python train.py --num_hidden_layers=19 --hidden_size=64 --num_attention_heads=2 --num_key_value_heads=2 --head_dim=32 --intermediate_size=192 --vocab_size=2048 --hidden_act="geglu" --norm="layernorm" --norm_place="peri" --norm_eps=1e-05 --positions="rope" --rope_theta=10000.0 --rope_fraction=1.0 --qk_norm=false --attn_scale=0.177 --bias="none" --tie_word_embeddings=true --parallel_block=false --extras=["capped logits"] --init="normal" --init_std_qkv=0.0551 --init_std_o=0.0551 --init_std_up=0.0551 --init_std_down=0.0318 --optimizer="soap_variant" --learning_rate=0.01 --beta1=0.95 --beta2=0.99 --weight_decay=0.032 --lr_head=0.0142 --warmup_steps=200 --schedule="wsd" --decay_fraction=0.859 --decay_shape="linear" --final_lr_fraction=0.02 --batch_tokens=32768 --max_seq_len=1024 --doc_mask=false --train_tokens=105800000 --max_steps=3229 --dataset="wikipedia_en"
Each number is 128 + 32 x the weight over its row's rms, rounded and kept within 0 to 255. Layers, rows and columns count from 0. The size above them is the row's rms in percent of the matrix's.

# layer 10 attention value, 64x64, rms 0.25, rows 43-63, columns 0-63
size [129 122 147 106 126 112 128 122 124 109  98 159 113 136 110 131 129 154  86 126 116]
[[116 124 141 159 120 134  90 144 114 150  57 176 111 138 147 118 118 121  47 124  88 129 145 184 159 188 181 182 125 164  96 111 138 163  80 114 214  95  70 149  84 130 124  94 171 119 135  93 109 107 129 112 102 155 117 138 139 125 127 123 119 138 174  90]
 [127 114 128 102 132 155 146 164 151  77 126  57 153 111 139  85 157 146 157 122 101  80 141 163 109 120 116 130 118  74 195 155 153 151  87  75 150  89 176 129 105 122 120 130 151 112 155 134 141 103 190 211 169  50 105  97 148 115 142 146 132 118 114  85]
 [126 138 111 124 176  94 142 129 193  36 102 114  96 124 113 106 126 126 141 202  37 153 116 160 174 144 118 140 169 102 118 138 114 123 139  96 155 132 131 131 121 122 107 180 116 110  85 110 142 165  62 166 145  97 119  76 121 122  85 159 160 156 140  94]
 [140 124 105 116 146 110  97 137 145 144  74 121  99 167 117 111  92 128 125 129 131  72 118 143 148 162 131 158 171 135 114 169  82 208 123 216 137 129  87 130 108 153 111 122 134 142  49  87 122 102 152  66  97 180  65 118 101  83 142  91 143 131 148 145]
 [ 86 125 131 111 197  95  99  70 113 144 119 181 126  89 161 125  83  94 108 104 173  93 180 146 169 118 133  93 141 106 143 146 174 102 125 116 100 155 128 146 189 140 109 104 151 146 143 194  90 123 132 123 179 135 114 109  47 151  82 148 135  74 129 104]
 [179 107 110 147 219  87 115 115 112 124  71 158 137  50 164 178 153 118 145 172 147  80 100 132 148 140 178 145 128 130 162 129  93 132 122 136 148  98 149 127 159  80 163 121 108  92 128  96 102 105 135  84 149 141 105  82  48 107 112 143 161  99 118 131]
 [122 144 125 108 142 114 147 114 118 176  90 152 144  69 129 152 110  58  91 140 209  94 125 144 139 115 159 163 115 179 167  95 125 131 121  72 146 102 193 147 165 104 173 111 110 121 130 118 132 164 129 125 133  99 161  91  58 137 131 200  94 114  82 156]
 [150 142 130 102 141 184 111  66 132 146  79 193 106  86 178 167 109 143  73  88 161 134 150  88 119 154 112 161 138 144  89 111 148 143 129  85 116  65 137 119 115 135 173 151  49 103 104 122 107 123 111 101 160 137  91 164 140  57 165 117 123 144  93 144]
 [ 57  89  89  97 158  73 175 110  81 108 143 134 114 105 136 128 151 102 174 166 166 171 150 104 190 174  99 140 103 130  96 144 125  92 157 111 126 145 189 107 177 127 122 187 118  91 102 111 140 111 112 170  98  81 170 130 142 140  60 155 131 129 129 145]
 [ 93 113 104 147 146  94 149 101 106 112 107 158 116 145 116 138 153  64 141 217 106 126 193  77 130 179 103 151 122 151  59 148  99 106 132 154 114 137 127 108  97 131 102 217 123 103  89 145  79 138 106 102  75 139 131 122 155 109 102  63 116 145 111 134]
 [106 123 147 112 100 157 119 218 127 105 160 108 112 100 161  82  90 134 115 146 105  62  69 137 123 128 119 113 122 110 130 135  77 197 167  97 132  81 118 122  97 129 128 130 114 192 179 114 144  82 179  76 123 142  90 116 128  95 124 144 139 148 175 187]
 [ 82 135 112 118 117 115 137 169 120 112 167 138  98 102 110  81 128  73 135  92 179  90 123 157 137  67 120  61 171 133 145 124 169 159 166 136 121 194 194  93 137 127 106 115 123 142 153 115 128 171 172 158 169 118 106  69  89 109 161 155 145 132 164 188]
 [150 107 132 138 124 149  61  81 206 140 199 119  67 110 122 146  90 158 157 156 101 151 101 110 118 115 140  98 141 127 119 133 158 138 169 111  96 176 121 145 167 121  87 131 149 167 117 197  95 142  76 174 179 170  95 137 110 125 129  81  95 132 119  90]
 [132  98 144 102 185  84 114  95 105 146 140 124 164 162 153 128  56 184 113 149 123 138 179 114 132 130  77 145 192 144 152 171 165 106 138 146 105 131 143  72 187 111  99 161 105 173 114 178 139 115  67 115 148 156 131 133  74 156  65 125 147 150 130 107]
 [112 151 113 109 110 177  48 129 103  77 127 167 112 129  76 131 141 109 104  80 134 130 176 107  94 155 149  93 175 117 139  88 140 101 108 127 152 120 194 114 119 170 126 185 108  99  62 162 134 180 155 146  63 125 137 142 159 124 163 145 142 116  76 163]
 [187 114 174 131 132 157  86 162 146 134 184 110 171 127 121 161 121 204 122 128  86 161  99 141  41  81 122 124 147  84 131 170 155 104  59 132  90 162  86 118 127 174 140  95 124 127 140 144 153 139 184 110 150  86 107 125  80 139  94 119 113 135 110 114]
 [ 90 157 159 129  51  87 182 159 101 115 147 152  97 172 154 114 128 174 188  88 176 102 142 103 136 107 103 124 169 107 116 111  82 141 148 161 116 180 178 109 124 170 140 155 105 112 151  88 141 125 127  99  93 172 106 201 163 163 151 128 119 143 123  82]
 [126  89 106 110  64 136  75 141 146 161 132 145 107 116 103 112 135 101 126 129  96 152 103 202 125 105 112  85 170 168  76  57 162  93 102  94 178 139 165 128 125 100 128 163 113 128  76 142 171 213 106  91 113 111  87 122 162  94 146 125 135 165 131 123]
 [151 124 160 124  71  92 181 131 106 126 157  94 144 140 160 120 121 154 165 122 143 152  72  70 108 221 161 106 107  76 117 165 123 154 178 125  75 117 106 129 152 114 138 133 110 127 146  75 118 138  99  90 124 117 198 156 117 138 150  45 126 116 121 151]
 [211 123 165 141 130 101  90  82 165 101 114  65 143 103 137 136 166 125 160 128 112  94 119  95 114 112 162  99 152 113 158 146 175 111 149 102 138 171 142 164 131  51 116 131 134 128 154 138 132 103  26 161 136 134 160 159 107 102 149  87 146 103 159  76]
 [115 102 113 134 112 144 159 117  98 132 177 180  89 141 117 125 198 170  76 124 117 143  92 155 121 122  79 124 112 136  68 139  88 149 143 140 151 145 111 124 152 226 145 129 184 164 120 112  91 147 145 121 123 126 114  98  78  87 156  72  88 184 162 101]]
# layer 10 attention output (transposed), 64x64, rms 0.236, rows 43-63, columns 0-63
size [124 110 134  96 120 100 114 101 116  99  92 132 102 126 100 119 114 138  83 119 124]
[[ 65 133 104  92 108 155 151 131 126 145 119 172 129  87 184 191  99 110 152 141 118  79 142 199  60  90 156 142  93  96 149 164 117  96 135 167 195  96  92  92 150 101 106 126 125 135 150  99 157  99 102 149  72 166 121 128 152  99 116  83 103 140 144 110]
 [132 179 139  74 162 157  99  87 159  95 162 130 189 124 132  96 115 174 109 108 139 120 113 128 187 173 121 158 145 110  75  77 108 119 102 121 171 133 107 129 192 103 169  91 150  93 154  84  88 107 168 188 116 115  90  94 135 149 172 143 150 156 107 163]
 [ 92 175 123  80 155 172 105 161 105 114 113 169 179 107 165  77  95 119 139 101 170 111  92 156 144 154 159 124 170 154 121 157  77 160 108  92 132  99 147 145  91 129  96 103 160 145 155 113  97 188  60 128  90 153 123  77  78 149  82 115 168 128  91 118]
 [ 95 121 115 189  90 134 188  70  99 144 152 172 106 130 142 169 112  96 107 183  65  72 111 120 107 147 168 129 144 114 180 150 101 111 131 162 191  89 133  86  91 143 153 103 142 141 160  90 121 148  74 103  79 145  96 115 117 176  96 150 140 111 135 110]
 [173 152 128 131  64  58  86 121  43 115 105 167  76 136 132 130  91 105 133 163 154 152 190 175 143 130  85 148 144  93 189 118 133 123 124  65  85 156  95 127 124 101 102 126  97 122 170 105 108  99 175 127 140 159 117 130 121  95  97 133 123 116  96  92]
 [137 124 174 124 148 151 143 102 110 149 107 159 153 117 105 151 151  94 156 207 178  98 111 142 101 245 116 152 137 107 197 117 142 165 150  77 119 116  66 173 114 168  89 120 121 152 125 110 114 140 129 146 123 165  83 150  68 141 147 130 124 129 119 150]
 [152  88 194  85 119 119 121 169 102 111 138 136 119 103 152  87 134  69 103 181 196 138 129  88 119 148  93 137  86 110 166 107 121 107 149  98 122 108  71 139 162 170  63 108  64 102 105 105 166  93 172 149 145 106  92 149 107  99 124 121 124 162 117 181]
 [157  97 151 140 179 142 136 121 159 153  97 191  89 199 167 147  76 105 111 166 118 112 117 130  37 152 170  96  97  96 102 111 162 118 145  88 119  97 120 114 148 136  94 154  68 129 132 106 152 130 118  90 143 140 136 199 130 136 166 138 122  82 136 182]
 [124 103 147 108 110 102 140 154 109 115 145 119 129  73 104  88 115 143  87 100 172 113 132  84 164 108 115 167 106 165  89 139  80 173 171  40 100 104  96 128 115 167  61 120 126 113 127 141 189 154 122  91 118 138 172  87  71 110 138 140 193  91 108 130]
 [135 148 104 156 136 146 164 107 109  98 126 133 113 116 127 142 156 150 102 109 176  58 131 146 138 135 181 143 104 218 107 201 100 119 211 111 107 161 110  94  83 189 106 137 134 123 143 123 165 184 115  71  96  99 168 154  95 125 101 141 130 142 130 109]
 [ 85 143  81 137 146 149 129  88 170 189 156 102 143  79  68 123 103 125 116 184  66  81 130  63 133 134  84 138 151  70 134 107 142 114 113 115 165 109 108 131 105 130 138  98 154 101 134  81 114 112  99  96 130  69  50  90 140 126 152 124 106 163 159 126]
 [181 162 149 163  83 139 118 141 113 126 126 134 104 139 104  69  98 144  68 187 146  99 185  93 204 109  45 136 136  94 157 117  92  78  95 141 110 136 160 160 119 125 113 112 119 137 142 113 123 120 125 109 167 160 110  72 146 113 156 152 114 186 118 180]
 [178 152 123 163 156 145  76 112 116 111 183 137 113 157 156 143 128 114 127 137 174 199 139 176 131 165  98  79 149 127 122 153 129 149 147 112  74 125 132 104  69  44 171 142 158 161 123 148  66 147  98 107 185 134 167 126 155 112  90 110 147 115 122  77]
 [120 131 122 134 114  87 117 104  96 101 146 115 114 149 153 117 105 127  95 115 121 177 169 132 108 111 154 114 247 152 185 118 116 170 140  86 112 156  99 181 104 136 101 138 155 154 142 110 155 121 133 116 145 163 180 212 133 126  79 153 166 109  62 107]
 [187 118 123 116 138 109 150 130 152 116 131 113 130 198 159  95  76 151 132  87 162  75 134 148 112  73 110 118 107 130 106  92  92  88 118 158 141 162 144  82 111 219 126 199 109 109 156 151 159 148 132 118 146 115 191 154 137 165 138 119 103  93  82 172]
 [156 130  79 121 138 138 105  84 113 112 114 119 157 126 135 110 168 134 201 105  43 190 152 138 118 116 132  75 164 112 139  87 120 136 126 106 131 127 116 189 163 140 207 120 156 100 101 126  81 127 174  97 175 118 111 138 190 177 113  85 125 108 144 147]
 [ 95 129 177 196 120 124 200 144 152 150 123 118 108 108 132 116 134 144 108  45  67 144 128  97 167 117 166 129 110 106 159 117 167 127 110 191 117 189 115 136  90 162 146 174 103 115 151 123 143 169  80  89 148 149 158 136 104 138 180 191 108 109 137 120]
 [176  96  94  69 172 132 118 143 119 140  59 124  83 132 172  71 122 129 115 118 177 120  96 133 113  79 130  69 134  88 134 146  75 122 124 188 179 118 120 106 110 142 122 159 147 177  89 123 125 127  33 111 176 136 123 122 159 157 108 151 101 124 133 151]
 [ 67  99 139 195 203 119 156 126 152 150 150  96 155 109  71 146 189 149 107 156 111 175 129  74 122 122 154 134  87 172 103 102  99 197 156  97 108 134 177 143  68 117 172 118 128 135 100 146 130 175 126 118 143 140 146 165 105 114 171 167 111 117 120 129]
 [ 65 134 136 111 133 144  76 166 125 105 161 107 142  98 132 145 173 163 141 137 189 131 101 135 129 184 117 102 148 124 119  90 136 141  77 149 122  98 101 122  84  26 134 147 109 135 123 158  77  99 108 171 152 131 150 172  64 145 122 176 104 143  72  97]
 [129 139 101 176 138 163 169 123 108 158 143 156 121 118 102 161 153 122 155 111  89 170 161 195 132 110 122 151 138 135  76 193 130 127 149  96 106 126 165  91 162 125  86  95 143 130 173 106 176 126  75 114 193 150  93 110 189 130  86 131 109 157 209 144]]
# layer 10 MLP gate, 192x64, rms 0.283, rows 0-20, columns 0-63
size [105 107 103 102 103  97  93  96  98 108 113  83  97  93 114  81 108 101  97  98  97]
[[142 234 115  79 132  59 126 154 158  87  98 137 132 150 156 132 167 227 134 100 120  92 123  68 170  94 137 162 101 152 148 146 124 128 133 112 155 139 153 159 128 115 127 170  89 104 139 134 134 130  99 106 151 136 130  84 140  69 142 171 124 157 103 139]
 [132 151 130 100 177 153 198  62  84  86 185 157 150 144 125 144 149 101 157 196 157 111  81 127 131 130 149 138 165 120 159  74 113  82  67 132 134 134 136  89 115 117 142 107 200  99 136 140 194  89 115 142 127  82  76 136 153 139 122 138 123 144 141 127]
 [179 138 100  52 158 132 180 137 127  94 107 113  98 111 117  83 120 138 167 162 148 108 167 156 123 178 117 105 125  77 133 140 127  87 159 145 125 119  70 163 176 166 203 113 100 117 210 144  89 143 136 114 110 126 162 128 167 138 159 115  87 136 142  80]
 [113 107 149 124 186 147  97  88  87 166 160 148 136 104 139 178 118 117 114 176  72 147 134 125 176 128 125  83 101 187 119 148 122  94 141 120 159 137 138 139 164 157  65 158 190 106 129 120  89 145 163 153 174 127 148 188 197 113 113 161 109 117  71  96]
 [169 151  61 130 158 139 162 117 119 194 169 160 123 109  98 101 152 123 113 144 162  74 149 188  97 103 124  92 126 119 157  95 124 175 104 115 117  69 170 159  75 138 171 141 201 102 151 159 151 120 109 163  76 137 117 112 136  96 108 124 106  82 155 163]
 [148 155  84 152 125 145 148 104 148 150 114 143  81 121 164 101 111  74 187 122 105 172 168 148  90 115 150 151  98  89 175 125 128  61  92  98  62  89 133  94 100  80 100 193 116 116  99 141 114 120 154 114  69 106 141  88 152  96 108 114 154  84  88 144]
 [133 107 188 100 115 155  88 154 106  85 134 114  82 163 187 181 100 149  98 114  88  95 124 125 113  91 143  78 160 115 143  70 140 121 135 106 149 163  81 174  92 148 167 138 119  81  78 131 114 147 167 108  87 159 129 108 122  77 148 138 145 140 152 209]
 [ 60 118 158  92 108 141 137 150  93 148 144  80 153 116 139 108 127  37  89 113 101  97 133 120 169  92 188  99 121 125 134  83 170 140 121  88 132 202  88 169 136 129 104  81 119 117 161 107 123 117 165 114 151 138 177 133 148  91 133  78 106  65 141 118]
 [100 143 135  65  76 115 165 109 155 174 105 119 109 132 155 113 164 131 103 133 181 134 133 142 154 102  97 165 125 174  87 115 231 150 135 115 113  93 109 155 162 130  67  85 144 123 149 113 142  85  87 124 168 175 134 101 145  80 105 147  95 186 108 147]
 [161 137 173 121 113  86 152 136  87  98 123  81 125 153  84 177 120 164 110 102 170 128 100 107 137 137 113 102 101 127 144 174 144  76  86 125 153  93 162 138 174  89 117  77 155 210  90 110 113 119 149 109 107  86 136 193 163 142  54 125  92 104 107 117]
 [135 140 113 120 141 105  63 214 156  82 109 186 131 108 107 112  92 115 110 147 122 155 139 103 178  72 129 133  96 101  88 119 138 149 140 127 130 104  91  65  66  91 170  82 133  92 186  71 152 140  92 185 105  98 149 126 127 129 131 158 116 127 153 114]
 [172  83  75  89 133  51 131 102 128 124 133 124 162 166 111 115 149  65 105 138 188  84 118 138  81 119 170  68  86 147 114 152 118 141 117 136 125 139 123 115 163 129 126 116 182 135 172 141 111 145 185 135 160 140 100  83  97 119 136  97 109  90 203 170]
 [142 108  97 159 109 117 163 113 116 121 137 166 122  16 145 121 125  83  95 192 191  97 114 149 117  92 106 113 139 109 121 117 144  92 135 109 167 145 133  76 155  87 200 131 139 178 170 101 152 143  93 138 180  93 105 146 158 159 131 111 114 110 112  84]
 [132 104  96 119 137  95 163  74 110 139 119 147 110 134  66 124 109 147 181 110 121 129  96 139  67 129 221 105 127  98  73 180 157 158 121 139 114  69 133  84  91 165 155 122 175 128 128 179 139 131  64 120 124 130  98 156 123  93 163 169 146 112  89 105]
 [113 164 145 144 119 124 100 182 104 130 125  80 159 143 111 108 102 104 115 204  80 179 120  94  71  81 156 141  86 167 122  59 116 118 124 122 116 154 130 133 103  98 135 177 118 175 101 100  77 140  91 102 147 176 168 107 120 189 144 119 141 145  65 121]
 [110 136 179  87 181 182 134 116 126 167  79 108  90 151  93  70 103 127  95 214  63  88 154 140 126 162 149 141 116 146 144 144 127  99 144 169 180  94 150 123 141 129 134  93 142 134 107 130  91 122  87  87 124  98 126 176 112 109 143 177  94 119 149 187]
 [134 152 145 142 161 109 111 145  71 117 179 146  65 122 134  94 122 128 134  96 148 126  85 135 174 143 143 147 106  75 101 127  97 113 156 167 159 154  70 101 122 127 152 117 121 155  95 127 109 165 138 162 155 146 179 189 171 151  67  54 107  70 186 124]
 [112 161 185 111 139 112 160 124  63 114  54 164 208 142 114 133  81 142 148 166  96 177  90 129 146 144 176 102  97 144  92 124 140 158 161 132  66 194 122 116 116 142 162 158 130 177 124 122 137 161 108  95 138  97 164  68 151 136 114 147 144 114 124 148]
 [217 108 114  83 129 152 156  89  96  63 115 153 152 125 162 151 106 147 128  61 134 138 115 123 133 112  84 117  66 160 126 150 176  97 159 142 132 172 129  99 153 118 125 126 189 143 120  85 136 157 121 104  97  82 171 175  92 156 175 116 151 139 180 111]
 [101 114  87  91 144 131  57  72  94 169 175 157 111 167  59  92 108 137 135 122 141 151 129  97  56 104 162 172 104 162 143  94 173 115 123 145  90 107 126 138 107 149 155 147 124 206  97 139  89 155 136  99 155 145 143 105 129 127 120 176 161  74 143 122]
 [ 96 129 119  98 136 173 101 175 175 108 140 159 125 120 196 111 161 210 132 140  92  46 121 103 134 104 132 105 111 139 125  75 165 114 198 133  65 137 171 111 141 125 126  93 157  76 130 149 149 119 141  80 161 130 114 104 121 139 166 143  90 125  95  92]]
# layer 10 MLP up, 192x64, rms 0.266, rows 0-20, columns 0-63
size [ 98 102  97 105 100  94  98  97 106 107 111  98  99  75 115  88 101  96  94 108  99]
[[125 122 150 156  89 159  84  98 109 100 111 133 117  84 205 153 145 199 141  96 125 134 105 130  69  78 130 187 106 181 118 140 123  73  98 105 176 135 135 155  99 121 102  70 160  72 151 169 116 106 162 125 157 163 105 169 151 141  86 144 131 153 145 117]
 [114 137 102 122 154 135 136 154 160 127 171 127  99 170  79 119 157  93 172 127 190 120 177 114 189  78 161  87 178 194 122 103 115 130 119 139 101 113 142  94 110 164 179 126 159 112 123  92 143 184 177 129 137 140  94 149  84 125  91 101 131  64 120  74]
 [178 143 139 109 171 122 112 111 119 161 143 136 118 152 118 156  76 125 190 134 137 100 185  71 111 121 105 119  81 104  84 176 165 113 106  69 174 112 124 103 134 119 135 164  96 128 139 136  99  88 179  99  82 176  79 146 158 155 106 111 117 195 176  91]
 [129 167 109  96 174 122 118 114  97 195  68 167 168 161 124  63 148 129  63 148 172 116 113 116 108 162  97 132 132 130 167 126 125  77 132 132 129  99 149 101  94 162 133  70  80 107  91 152 186 156 116 119 169 162  80 111 100 148 162  80  98 130 154 113]
 [151 151  74 126 135 100  33 148  91 117 117 128 173 109 113 137 123 105 124 121 124 101 114 127 122 199 144 127 141 133  99 133 157 135 134 129 154 163 169  86  85 142 175 109 106 121 157 139 155 168 167 235 131  95 141 118 154 117 163 178  88 107 182 154]
 [ 75 138 121 110 145 184 119 128 186 100 114 172 138  77 143  86 117 120 119 146 132 132 180  88  94 101  79 133  75  91 172 166 114  91 125 115 141 112 165 188 132  92 112 147 101 173  62 100 121 165  99  99 110  93  76 113 108  73 140 174 131 132 141 106]
 [104  96  96 116 111 170  97 142 163 170  76  87  88 142 144 179 121 131 131 110 111 123 143 181 171  96 121 128 162 135 175 155 161 199  96 152 112 117 134 184  59 182 148 152  71 115 200 100 117 158 128 145 142 105 115 166  88 152 111 109 130  99 128 123]
 [151  74 139 125 148 104 132 190  76  73 119 166  99 153 149 120 150 177 120 118  73 131 183 101 148 143 132 187 113 122 109  89 100 147 105 111  73  87 162 141 188 183 149 160  87 106 103 128 157 132 110  75 104 100  76 106 120 161 121 126 142 130 107  78]
 [121 124 143 175  94 145  70  66 125 177 107 146 164 151 171 130 134 122 154  86 139 157 156  90 121  77 121  87  61 118  98 132 129  61 155 165 186 126 199 173 101 116 141 162 105 138  97 139  92  99 154  85 111 146 110  98 114 105 118 119 158 165 109 161]
 [152 102 138 113 115 163 107 113 109 138 140 113  78 119 133 167  61 151 118  96 101 130  98 158 136 186 132 172 136 130 138 129 169  66 184 104 140 146 142 229 188  87 110 155 107 139 112  76  92 122 126  92 125 109 119 136 117  84 117 173 149  98 106 185]
 [102 153  98 154  83 203 155 117 156 105 124  60 104 112 123 105 111 175 113  97 150 137 165 183  92 154 154  81 106 126  83 121 125 118 180 123  80 165 207 141 138 107 111 134  72 118 164 145 142 163 127 130 156 141  89  95  86 162 116 115 141 161  79 136]
 [ 83 126  89 175 114 120 121 155 113 153 103 100 136  78 164 103 165 110 110 128 104 153 185 101 135  93 171 139  61 158 107 172 173 134 107 107 174 140 176 152  59 109 136 124 133 189 106 183  95 131 170 156 180 165  87 102 103 111 136  92 148 147 124 132]
 [121 125 140 174 157 169 148 129 167  89  76 140 120 109 119 137 142 107 148  94 146 158  86 104 169  89  97 119  85 123 102 194 123  90 114 121 152 167 118 158  76 121 109 141 140 125 213 136 108 153 135 107 168 139 150 172 132 108  31 131  79 109  71 118]
 [114 178 139 136 121 141 165 134 142 129  93 137  89 133 138 113 169 129 136 113  95 193  64 137  87 199 152 158 151  81  63 158 168 114 106 139  85 135 148  52 112 159 105  83 138 133 166  71 181 171 102 116 130 113 157 121 136 153  98  93 113 158 113 110]
 [161 120 103 137  64 130 118 177 135 159  96 120 129 166  92 121 133 120 155 116 139 107 128 109 184  77 134 116 107 125 131 173 130 142 151  98 154 133 175  75 132 157 134  76 132 106 106  81 114 131 169  92  90 178 130 160  20 164 183 123  84 148  96 107]
 [141 106 124 123 114 101 141 111 157 177 180 130 141  79 135 200  63  96 147 129 117  97  44  81 122 163 149 163 155 103 146 136 125 113 137 117 192 125 144 113 109 135 120 187 160 149 145  86 152 116  94 105 170 149 104  63 107 150  80 160 142 144 169  98]
 [110 151 107 187  61 172 105  40 133 144 165  80 157 139  54 151  82 115 125 139 127 133 145  75 146 110 100 129 138 108 116 174 166 130 144 141 128 151  97 207 157 118  51 154 130 119 146  90 150 137 152 143 106 137 106 149 160 145 102 136  97 128 133 144]
 [ 87 129 129 147  88  70 164 138 114  94 121 130 116 116 189 117 155 110 167 149 118 101 117 152 156 116 134 127  86  65 201 124  99 143 172 116 150 154  79  89 158 145  65 144 141 103 111 105 148 169 130 134  82 183 169  74 110 153 175 126 153 164  78 108]
 [170 149 128 100  79 127 158 182 110 101 160 149 130 163  96 169 185 154 110 107 123 116  86 155 107 118  88 149 139  92 156 165 131 124 158  33 102 156 143 118 156 196 123 105 130  73 131 126  95 114 102  94  92 165 121 120  59 130 105 141 124 107  87  81]
 [143  73  96 179 145 159 151 113 105 112  77 118 163 101 189  69 145 140 152 164 113 115 126  98 207 151 142 114 102  83 103 120 126 130 101  55 164 130 124 111  74 130 166 127 158 112 124 122 138 109 128  94 109 145 154 116  80 149  77  84  90 102 181  91]
 [147 177 119 101  95  87  88  89  85 155 129 154 113 110 197 166 165 193 187 129  87 116 131 101 106 144 124 120 134  86 127  95 105 139 149 131  84 133 108 133 110  77  56  93 108 104 186 130 138 115 126 170 144  98  96 129 128 133 159  84 114 115  70 182]]
# layer 10 MLP down (transposed), 192x64, rms 0.256, rows 0-20, columns 0-63
size [102 107 100 100 102  91 102 100 103  97 105  98  96  96 109  83 102 101  94 111  91]
[[143 110  54 152 133 136 118 145 159 180 114 212 154 147  96  80 132 178 111 160 129 103 125 125 149 126 122 131 121 197 162 147 143 186 119 115 178  91  88  88 147 117 164 137 109 143  97 110 169 128 126 116 143 117 160 141 108 140 155 124  49 122  51 146]
 [ 89  98  94  72  78 140 151  60 156  87 178 174 151 153  77 147 159 125  74 121 150 102 113 113  94 106 135 126 131 156 112 115 151 114 146  72 159 141 158 156  77 136  77 228 155 107 130 131 116 132 103 109 183 100 128 150 132 127 127 148 116 120 170 117]
 [ 91  91 178  88 110 174 136  77 107 169 139 100  87 179 139 110 142 138  74 149 133 145 140 109 170  92  97  80  93 158 135 133 209 147  63 139 178 171 109  76 139 122 125 127 147 153 160  98  86 133  75 107 165 115  94 110 138 100 105 112 123 107 136  99]
 [ 88 140 180  62 107 175 161 176 146 146 128 111 202 134 175 116 157  93 134 168  75 133 122 140 132 126 152 129 113 134 107 164  99 133 122 169 120 181 137 110 116 116 188 107 123 152 170 123 123 158 155 120 141 130 127  98 164  46  68 121 136 170  80 163]
 [108 187 170 183 146 159 106 146 141 216  82 102 118 167 141 103 159 176 204  85 103 137 107  98 111 130  93 140 154 107 139 141  72 137  93 153 116 134 146 196 154 142 112 116  89 148  93 130  71 103 125 124  96 111 142 130 119  67 105 118 159 124 140 137]
 [ 85  88 165 114 115 151 145 139 145 130 119 163  95 125 127 126 110 160 106 143 127 110 118 135 144 117 168 118 204 126 107 114 122  96 136 133 161 181 118 119 139 183 141 122 102 145 175  89 185 140 174 223 197 105 192 187 145 127 145 118  87 122  76 114]
 [122 132  90 137 139 140 141 161  85  78 148 139 136 144 160 132 110 158 174 121 130 107 147 122 130 119 158 128 153  58 101 104 109  93 133 111  60 161 141  58  53 104 145  71 100  58 127 171 140 153  99 128 163 104 126 127 123 110 145 125  60 199 118 149]
 [157 160 140 117 113 117 136 159 137 152 118 125  92 105 122 173 113 151 112 124 123 116 128 130 147  56 159  78  73 186 154  73 154 108  57 128 138 197  97  70 161 108  84  88 158 201 139  99  92 127 108 163 134 141 115 153 139 142 145 145  64 118 127 112]
 [ 93  69 119 124  94 100 167 144 136 129 161 154 123  64 121 157 112 133 154 159 151 155 100 104  89 111 108 191 151 108  69 149 149 107 135 107 123  54 122 190  68 150  77 117 146 126 116  78 107 164 130 109 161 119  80 129 169 153  79 157 111  97 107 165]
 [ 97 128 137 175 125  95 203 117 136 104 145 132 176 153 124  77 201  58  79 106 162 135  82 175  93  99 106 104 155 166 119 162 141 104 108  96 104  93 169  85 114 117 171 111 135 135 159  78  98 151 132 155 147 166 135 179 124 154 157 109 159 147 149 134]
 [158 161 179  88 175  67 124 106 112 100 145 187 112  79 139 172 135 146  98 110  77 160  89 117 177 136 144  91 141 133 146 101 163  82 128 125 127 162 151  54 120 135 152  99 175 120 112 149 152 107 158 115  76  93 140 100 159  93 179 118 110  78  92 114]
 [ 85 106  94 159 101 102 172  91 141 154 113  66 199 178 124 124 123 140 152 126 185 149  85 140 118 152 105  90 126 103 115 155 123 164  97 161 174 110 169 141 113  76  80 136 147 124 182 132 144 183 144  98  83 180 151 145 176 111 104 131 119  83 104 162]
 [127 125 137 136 157  87 118 134 105 162 123 166 148 174 140  85 146 198  75 155 155  83 122 132 131 114 129 110 146  47 159 102 120 138 184 164 153 111 127 129 156  93  70 129 127 167 115  61 126 108 125 162  76 101 144 141 145 180 145  69  78 173 144 148]
 [200  74 151 116 115 161  84 166 170 144 142 115 107 142 176  90 131 126 109 147 124 115 141 125 144 154  53 129 119 159 229  94 160 116 106 140  91 165 154 148 147 156 171 132 148 107 153 167 162 125 181 141  97 150  89 130 135 181 137 143 165 118  89 142]
 [120  97 102 157 131  88  58 121 124  92 107 114 147 171 116  96 152  94 114 157 121 145  86 130 102 164 177 150  85 123 177 151 103 174  85 115 164 149 149 159 153 175 203 140 135 177 154  99 185 154 118 111 141  50 151 124 141 144  74 116 141 121  98 118]
 [ 80 104 106 149  98 146 114 134 174 122 167 110 129 121 123 113 154 119 151  63 149 176 175 166 171  85  59 106  91 126 148 143 109 128 106  99  90 119 115 135 171 129 111 102  84 101 168 121 177  72 139 119 114 118 164 124 187 104 162 134 124  92  67  56]
 [138  96 110  90 137 180  80 152 185 114 151 170  98 146 146  86 135 113 106 171  88 131 131 135 118 128 132 136  99 130 138 187  69 132 134  85 148 127 183 109 105 156 110 130 101  74 129 110 168  92 169 119 158  41 145 162  94 133  78 124 104 128  61 157]
 [174 110 156 131 148 227 145 170 120 138 143  93 129 120 181 124  88 124 131 147  94  93 105 142 168 125 121  67 143 159 123 146 113 121  85 100  68  91  96 135 115  86 141 120 124 114 124 180  82 119 143 109 149  52  95 165 140 131 148 134 141 204 165 125]
 [ 71 131 118 119 153 171 181 149 140 228 156 116  72 125 183  95 130  98 124  89 109 136 109  81  84 152  73 188 171 159 137 121 202 128 156 112 152 154 102 132 100 110  95 143 105 112  96 105 125  95 152  99 134 117 140 106 145 130 170 114 107 113  95 135]
 [103  76 133 112 108 133 119 107 128 127 180 180 126 182 130 125 113 103  67 142 117  62  68 154 137 136  99 115 107 106 135 202 184 158  82 106 129  77 138  82 117 136 138 144  98 186 116 155 158 179 169 162 142 156 164 104 143 152 101 121 112 171 156 148]
 [142  66 138 111  80 128 115 158 164 144 122 135  96 142  97  92  53 125 190 132 100  64  90 151 141 128 107 115  81  73 152 124  99 157 129 124 109  88 151 166 146 141 129 102 117 172  91 180 138 100 158 132 126 159 206 140 155  72 116 154  83 146 111 105]]